{
  "n_layer": 19,
  "d_model": 192,
  "n_head": 6,
  "n_kv_head": 6,
  "head_dim": 32,
  "d_mlp": 768,
  "vocab_size": 4096,
  "activation": "quick_gelu",
  "norm": "rmsnorm",
  "norm_place": "pre",
  "norm_eps": 1e-06,
  "positions": "rope",
  "rope_base": 1020.0,
  "rope_fraction": 0.5,
  "qk_norm": true,
  "attn_scale": 0.186,
  "bias": "none",
  "tie_embeddings": "early",
  "parallel_block": false,
  "extras": ["local attention windows", "hashed n-gram embeddings", "a smear gate", "an embedding shortcut", "skips across layers", "LayerScale"],
  "init": "orth",
  "init_std_qkv": 0.0678,
  "init_std_o": 0.0678,
  "init_std_up": 0.0678,
  "init_std_down": 0.0,
  "optimizer": "muon",
  "lr": 0.00723,
  "lr_mult_o": 1.52,
  "beta1": 0.95,
  "lr_head": 0.00785,
  "warmup_steps": 107,
  "schedule": "wsd",
  "decay_fraction": 0.945,
  "decay_shape": "linear",
  "final_lr_fraction": 0.0,
  "batch_tokens": [16384, 32768, 49152],
  "seq_len": 512,
  "doc_mask": true,
  "train_tokens": 325700000,
  "steps": 9961,
  "dataset": "wikipedia_en"
}
Each number is 500 + 25 x the weight over the matrix's rms, rounded and kept within 0 to 999. Layers, rows and columns count from 0. Numbers have three digits each.

# layer 7 attention output (transposed), 192x192, rms 0.334, rows 79-95, columns 0-191
515488494538521500493452480527507483493524546495507473532505524505453498495516543469474497509481500500507563531488491476501508507511515502521500495507441511490490477522487477495501493504509480517506531496500548501489494503521531513496519489539474513499512490457467512511472515511525499516532490483481491486513518517491499469478527483497459569477460471462462517461478488472453516481507514486488509464476480467538448474510479507466530504489494560550501504494518498487496529513488501499480468512503503517474488531525528487461489541518531495466538500515530514463503505506511498476
495528490513510500471565501507481495477538531459503495489522512476507513461529497455517490496508461469502504570462516504528497548516480540513473507494454514520472457494492524526463545458498512504493486520510512467473514492491480514493520462490529494480482471502541451500488463513492524482512488497530517512496512514471493511486515501468507542498505478496487471480525486517480491491493538476501492487517493469508483517477538507450524511504506469510539486476516477499504540506470500505497531477560465539521490492495534518525498429510519489509484517536487462497542502474501490512
524509477521477517497486481487512506497540505536468465491475491492496477508519510461476468556537497484544483471535511460465485499491491504486496550540496493489494501520485482458500473509510485515487486499507562487507496531485523490523517516479554509504508493499496534504525486493485525485457457518493525517483475527475549518482489497488524502508485524479483469546492506525496477503510548483507494512511465506511472488491492528514470483535508497549548519490503494517506508535532501480481471508503512492496487446502531493496519506507532443527524512510516518471517541457469487571
476521423553507538510511482484553471487502526460513542512496472492467515502480521493526502506472506499545492462529471499457524520484475482507515489498484454462473511537479511484474516489493471522492506525487497443461504522471559523513472503495448463498469492500544527456508500516551493492502518506514526532473483464480476491529475435437459491504486526501552492497522516468513480507459472501484511499492478494484479459488514557475521471514469483491530550523513501556432540523517521487487507512514521502501519481522535477523495524529508455518485484501505461549485463518512534506
492445500504537540512467527503490512524519502536451487481488513477523529552509498444476527512508525479498548524497493496449523493439489480524512485531475469507484527489488514509486524529466479519498494473495512439490508514467448456505500495512501514524496506495480505492502463467462483490491532505530449482539527522483490494473493534479505524553485512517501512510547491500428505530510518521507494484490524445529489542504446534504498464506508509477455507466513490531450527514496458513531513500498534503467539477499507522504484527509502467539504448484534406515494502505529486435
493495528493504491492520487466491528446487491433486547481484528533502458529492514527517509488473440534474495520471484505500503499526481486469477520501522513527473501531467482472504516453488536560486462552448487526458501464551504537499489511544479529510474539475564416533514480511528507496483543511495523504507489511544501497513512440508481526494477502424514492498492472500507502498468473482536467472508497513477515548512470513488492496477456490509499522511502553486487530495500508461506534487518483464492458502454516527542515536468522466487522540482500469483525498494481459511
463500510478458534521497465477485517490447496492533503530499482528464531492473481522487475473514533504497494504522521446530503476490583526528547486511508557501504465508498463613534530516503479472472480486495507481531529482510540495485477484434494504509522500543552452518450495495479540449481514520440473518469503462535452494458513481476451519500466498474474513486454524413536539534508459531457502490550543444481494509483503493519483507526481497515523487459503540487520496492528545524461503510460525528484508559547526509519517535553526507511521508528489464447486521510451558505
509456475481521526516481507538482494527531527480518479460553558519514472508492484512512555510511538514490496530488544545452492556511453506438514518504510479450504559508481497475506499492462462512486483524461504565515447513500527449571501504523509501537467509548477558477487517526506482509466491490495501541499512494489514493482481512495509509478523496490512484514468449451513525485521530492517466517478505483513499466558552468480484477485557542483517480536494515546457551535450484497475470574525480471474486497498512525491491495444535497518513467507504501569462521523448531479
524537462493475537494497506469504484508487496501510495535490467526493468525445513494491448519477480505528475438449494490538468531471539501514519482489465509500544531503481533564478509472511533465486485466528476504520498503453515495521487489525512507520469505508523503520512489487487497524497518529547477483481471509558495555501555503538490491565480455500463474513480500590488505520462490461463553503539474485514532524472459500499489502485497503456520537487492521477481465508469523519479527482504506487509485494494491504481524515496501482489456497479541480500491501473517537508
490528488481507514521490490477545505503500469485531526500487485476451507484486494487455522510536520520511534549495526478473497558527462526506527520495518521421535485523499462551530486486504467466469499476532460471535545508476527527492558504503481440505476461500496579533491545468483467439564477490468526516468487504493537496507452554506478514544485489491480514489518521534524522526469464495471495465475529450522513478498482509583460500541493480524474484554501478525560517514533453528474507491432477529463537512476516476467474455491460515563476498469524532489544498514509537475
515531487511523473570480500508495482520498477521507519516518475491505494472515497508486478497530499522526488492476453537451484474525513486462481547493525513503487485462533474459511498493520467489520484521485526480478505453510458532509500517506524512484464484512491533483476498470484489475481502513528543470466509527473464517519480533496459479523517461521509520494500518569491487505487493487514582474549537490503507518518505453511506485496462500524489492530530508494516541484505501499518491522543514526475496508481511484511480476509475542505477555470466526470538501512489516529
535475464512545511523520492529519490506509528506506505513523520530484463462490474484514539540467506464529522478492555521523488481507477454516548522491521505530497532516459510516543483476492516492429496486463472511468480465518489483462494471467528470479525530510479528482532493535500521494543495490485506536529513527518484481482506467486554488511470456490514479519477518500508495470553535488524510437445503523529543480555507475483528473482514489444461525486487502537500490510484499533496531510472487515506478538509511527491491508519465546542526520482446471488501516474485508580
505477531516553466512552471487487500516460484471532490505516501480491505454554560464549503484458462507511486460481458505503502446491482472495544547495471485511485501528500503515508471511499491546460467554477475486501472509503505434486500478475500524469533498511505500520480489554501503499478473444544532488514513501524534537505530527469479495465492471530525510474525507528520454506510460514483478511482501513473521524436466442438464497517445556482421498479497517529502456503469507469537546528517527521488468557511503515466505517472510481468469537500479516472471483491503447507
520522525480500499510526498537478501513505549534505504525504473472485518551512527484484507536548477479519475482454508488509494485491533475535472499509501522499494476504550475506485539555474531465472470514513524485506498487477475457477506488514483474526542525485519465450500449517504472502560502468556496469535495471496462445475565525538491513484457506485505491478491493501517493506520483500520511529463536524524519553474483498476521529496437471548494500491469453476456451488468476516535501471502500538539511476480540501527415561514504476475511507516495500538502525476504474486
507487528475504469517530475497490501539503448513482498503465472537496480507517494530509481470522472490461488513486485498508482491465528530541492502508520478484527517486521502503508524464491464499498466511502504508506521505511529473529464498490516498503486516523509488503454462496511516485498501494549487498497517489507506501524509494512519477481522565491527513485490497475453522507485477502518539511499519464497513487511497528540464510499494463513554503503482485477465497543447468456484502452505498540485517486474489479498505470510463485546499526474475526469512459472514503510
469531518511502514512533441540478479548471469450496487500484491506555542507499543481491530514538515490475485521502504498522529535474516462506488489483507516512523485506456451538536493509468465493496497511474539473494471444522497490531521534450552494515509448557512499532488432461486521539530534459528478545490492501534483474510516476503505530521480487513525570449558471498516496567475500535522529508479487559468491493527505488490537468465520478533536499502526514492465489447522458449489502492518476455458503455455505502512547533456526481472491473427481524493469502503487550535
516452519553522511504489500479483529422495447549513504502444512529457503517540500479508561463451474486528527503503512476493512505451508498469455494507500480462497486461517497488505538481518521506515525456472527516554515520535493478541440526527518501462544482515463515495485474517499506441455532486486476493484489470520535540470506511455460509496498532533452521527495477455489482492498512491527477470517523491490544511496495486515449451466533536461518509479488524508492537533466522488515515480463501500539499520495489488479500514532512533475548489505436528511502479502473515474
# layer 7 attention value, 192x192, rms 0.245, rows 80-95, columns 0-191
472516546506529525487493483530489452491519510480544504514484511483505497481510519470549529518475451478486509489505466484495501520502521511490494540519493535539468473471470519496530503575510513525512475526477530517501483527482496501490523518501490516466474493509476467481527498481539497498537539476524534493500494527503531449497571506494497501516488524502502468500495456509479474482471528474491532465481539474483492515458517497507499515496524439458498522488536522471513500466444484498490488441499468533495492486533505465502475495496490477481492472543506523494454505482500502569
503482499504487477520516489516541498514478476517507500463527471448507519488508472504525518494499527493500509494533503517519474497456472514503484519477479466476541529508488510518496500473454487507534492497508529508519496522496529485512504496537484477523507486530491513514485509458477538506450498499441511511523518493459540525509476465503488486490509533455498482542498501456494500547503501565488535528520504511478485493449499516516474514425495469487512503580499529487493510492517490482482492517519491489519459471499473478482456505522467504493516504541523497514503491448489463502
512493543553546559477508498485533502455524511497469493512512499532504518473470502535482472517473534490543511474532507520489498525502501500471455479492481464496495495522523549508477533469524489536544476553453470478494530540439528482503485489489538504497519463488482486473443486485580507472510488540515474494469477517447506504501476488429490503527486508530527482497516496500483521529464489507475474517497491503497460507509501543509470516486467507525512515518551537494424503497544451479488527466508471490525523491489480526515518534519478454511515510465478466551481496535491538526
494480460514491544513496540483464487530511532468524511522476516505504482515536541505492524500450504505498517554537457496447537474463511466519506506495530545467502509512453527502486539474474481440511531480535517504522490486462490512534514490550489490502516499501470549503525478529471477502520502489493483542487484517496508477517458507471491499500484509524517493477515482455475532526505510493514479501462471495529504518456494546491548513440531510466486501503533534483498539529516462511509517511528507510506579538499527504462496494509469503485450456449497448500498515515466518491
524528531474519481521498523520493516477467490478509543504485480537511517511458513499528460527492477471448454478472487463537503491497495497472499501480502465493458517514500526531499453491472521522509491505493563536424468500488465505488487463487513453452484540559496453528544500501547539489471509494520466517483521480562454502513512500476473486470495480476525527504486453517500505449482471486486518482522483496468503528572488483497489508488495489525574496485540507454454454468472515476504536506541513487522482535455493457465523530441530457447518495466473526529531474496523516543
452501457496515487495557471466486552488491445497499496511493503517479522493458520522467494474465515542472481473499487480494480502498538464562542473486507480532503495521500448514491469486461512510491508463504508530473549539534474526496537499500525519467527492477541467458497508516504462501547523498491487484485495465504451465443549537451455503536436533494465499508451544503559481537548398505429520496551501525526482477475489505543481484504438543506506482495505494495477504486544442522529555462503488510491553553492548532508518497535487502517510468517517541558567507472462542440
560455516490553542487514466534514517481486549537505509437470517530515481512523490478543528528473505460526549532437552532504535522475463492484467494465537517478502536502494494495510516488499461521505474521528490512498474495509519498506522487545459474536536493480476531473492534509493505496477510471487470505468484519505525462512473478499527513523519500473466549476529518482478511487508527526523452542492479458503475480553530533441509493432525547474472513501479486546468526500505526516433472470472459507450550506511487506455527564481531518474539482477505504553511499517518495485
459480483528560471493529486482507518499491486487519499494519465529517501499510532538453451484519456519514494484498468500443511535458514526475503524469523463522520521532471475507479514559522470511501481507508541483487519483494520529498492492502504481424484467482510484565451469493513525494457466537553506495482494491513561496557515519503533426515472455479509478463505496477486536493485477508468512513486541513501512533486514473499486472488481513499473505509460538478505468522488511456477548498473476510468503509506446515500507459521567447520483500481472506461516532485524501493
461480519478520506489470493453511472529530504495466435474464471489497473481493487454452524498481528493478525537474492515514521537558537499525517466471527515479497479475497487570511512505476443507492497481526469495557523536517519471502514464473460445504502500465500521507449546479508506480523511509501552503479550508512494536525500488462492526547531513492441496488452561485523594519457478487470495510509520477511485475490478508583472481560509512495492484501484467534534525510514471488474521429486519485506519451531492511468441455548471493515464508537519538486550454534497513478
526557533515509508522500481482479473503486494584498493503500519470503493555492469475506511501473514497451497515481511529504414478492498512479479511525518479495494488484468493493518468514527539521479514527484524530495516513519555492524501513497514523483517508456524517480510468454546493563491484465503541438529511504474503556518540511467481462525493472470501469500480498525474491491448488490485464480506497514493492540514457495516509518503509483516552464504520450503517453509528480499442525503511547514513516498497457495524483470528499507525500510490523469467482508488517486496
505439493454540476499489532489503528501499535493535512501505522512538516468503489523512509446472508498506509451474461538526480435526490544497485506490505484547513529474487547468482499550476473499433478548548464515533477450520500447474497471487528481493510491529462527536508515559529528476493481497455496493469472529517515510510501507469514521505497496462499493527518522515542484487555560483491512465508501516493504501475506478514508509509518552490493514493439515558496478477504524465451483511467506487460504516487507485526466572497528498517505475480499487563466515526459476467
523482505484506452548518535484482498547489476519491540533493512495482483471519508537506518498484424468531502441478494477509517471513498457448450448501501493554524474466509523517485515489493527545452534521529450483475523473486487466478492477499517559485560567477488474537498466519522522501465490459543498432527479524500489531504491491460474504503501524508530518497470475536494493488526477510507507507489455520527541524488518534462503486483478547484480563497477487483526467496435507473520540495471515507493516491525512494512508498513503518486489551523458527496412517460498479512
503503536497500482463517481493493462523492528507513489539491499506523515462503544490530477506474521508498499497553465518497471493532508502484499449490491534509500479553512530526544477544477501505500536563448538496463509484507514509497528540468469529494529479513462495479495475552462520494494532459481480511549510514484460466480543499528504490465447498508453477460503471497513513488555523557497510499496550468470506572503510482461496484492482504539479494471483511516497494533523462500515498503513484493548472522516489522561502479501527504466487542497506472484512567470496442479
504528524506502513497537468450505524454496479479506494491480507496493477516515527547469490515505452466476440526479504500519483471493519492502494478492533505541455493491506475503513498484516513492506503490490493474510503513468479527469485521511508477554487481504503502468493468489462510525483523480495498477505491515483528545512503491492527497502504489493517479504483449488523493540497515527507505519495488517486467502494471505488471535536533467476508528491511515484472497510524468486460472498513506543497457471510480531462495482455503486532468512506488559462530492485482506485
467498496500461556550529425477434503578480481454471523495496442538515489506511513508489550501527505465480509554505497503516506526497500536493491506520517440506478479532502456549497513516477507524493492514480495493474484450546476474515521543474520511539517494515508476506489452510477525527536487497509497478511488498503510478540537475483501548529504506508474495479501484493521542575511493563543530452465460557466495498492485517475531505502525479562531515538467498492433490468519483470508475474522534463470535481478479524523562476432501506510527487508543504488527489434498545501
536462452484500560512516527480488538471517471541504464495495508515503458568547488478506510487502485481480478503489556504473485456471511487565518514531497490492474519520535481502506548479544509493536472485524502497447537532448482510538512462554498497508515485495502488502473493505502482457456500493545517537447523511531515512445474507496473536477487500509526513511441484460510463449544500502536483490481485438521511515485487556481514494475514553531468516516531511505499505512457512506516504543476546535480486533486525469475531527525475459495504461568433515483509509493468508466
# layer 7 attention query, 192x192, rms 0.193, rows 96, columns 0-191
481510499510472493509522524501544487489504524515509516465525481492489512513517455506472525448486524474480512495534505485494475497449509500490524523475488510506467507508499510500525485515550489469486506492504501540474495508505465506513514501483524526506502490522549532497490511520527470516475491498530502500517532487476487514525507507489512497493487508487500482536492511483489458477461495483528491495500514513534508502501499530489517503516493508549503531461541491516481470490518460509492493513513503527494507503495484451530441512509500473490504494517479514489487498496493537461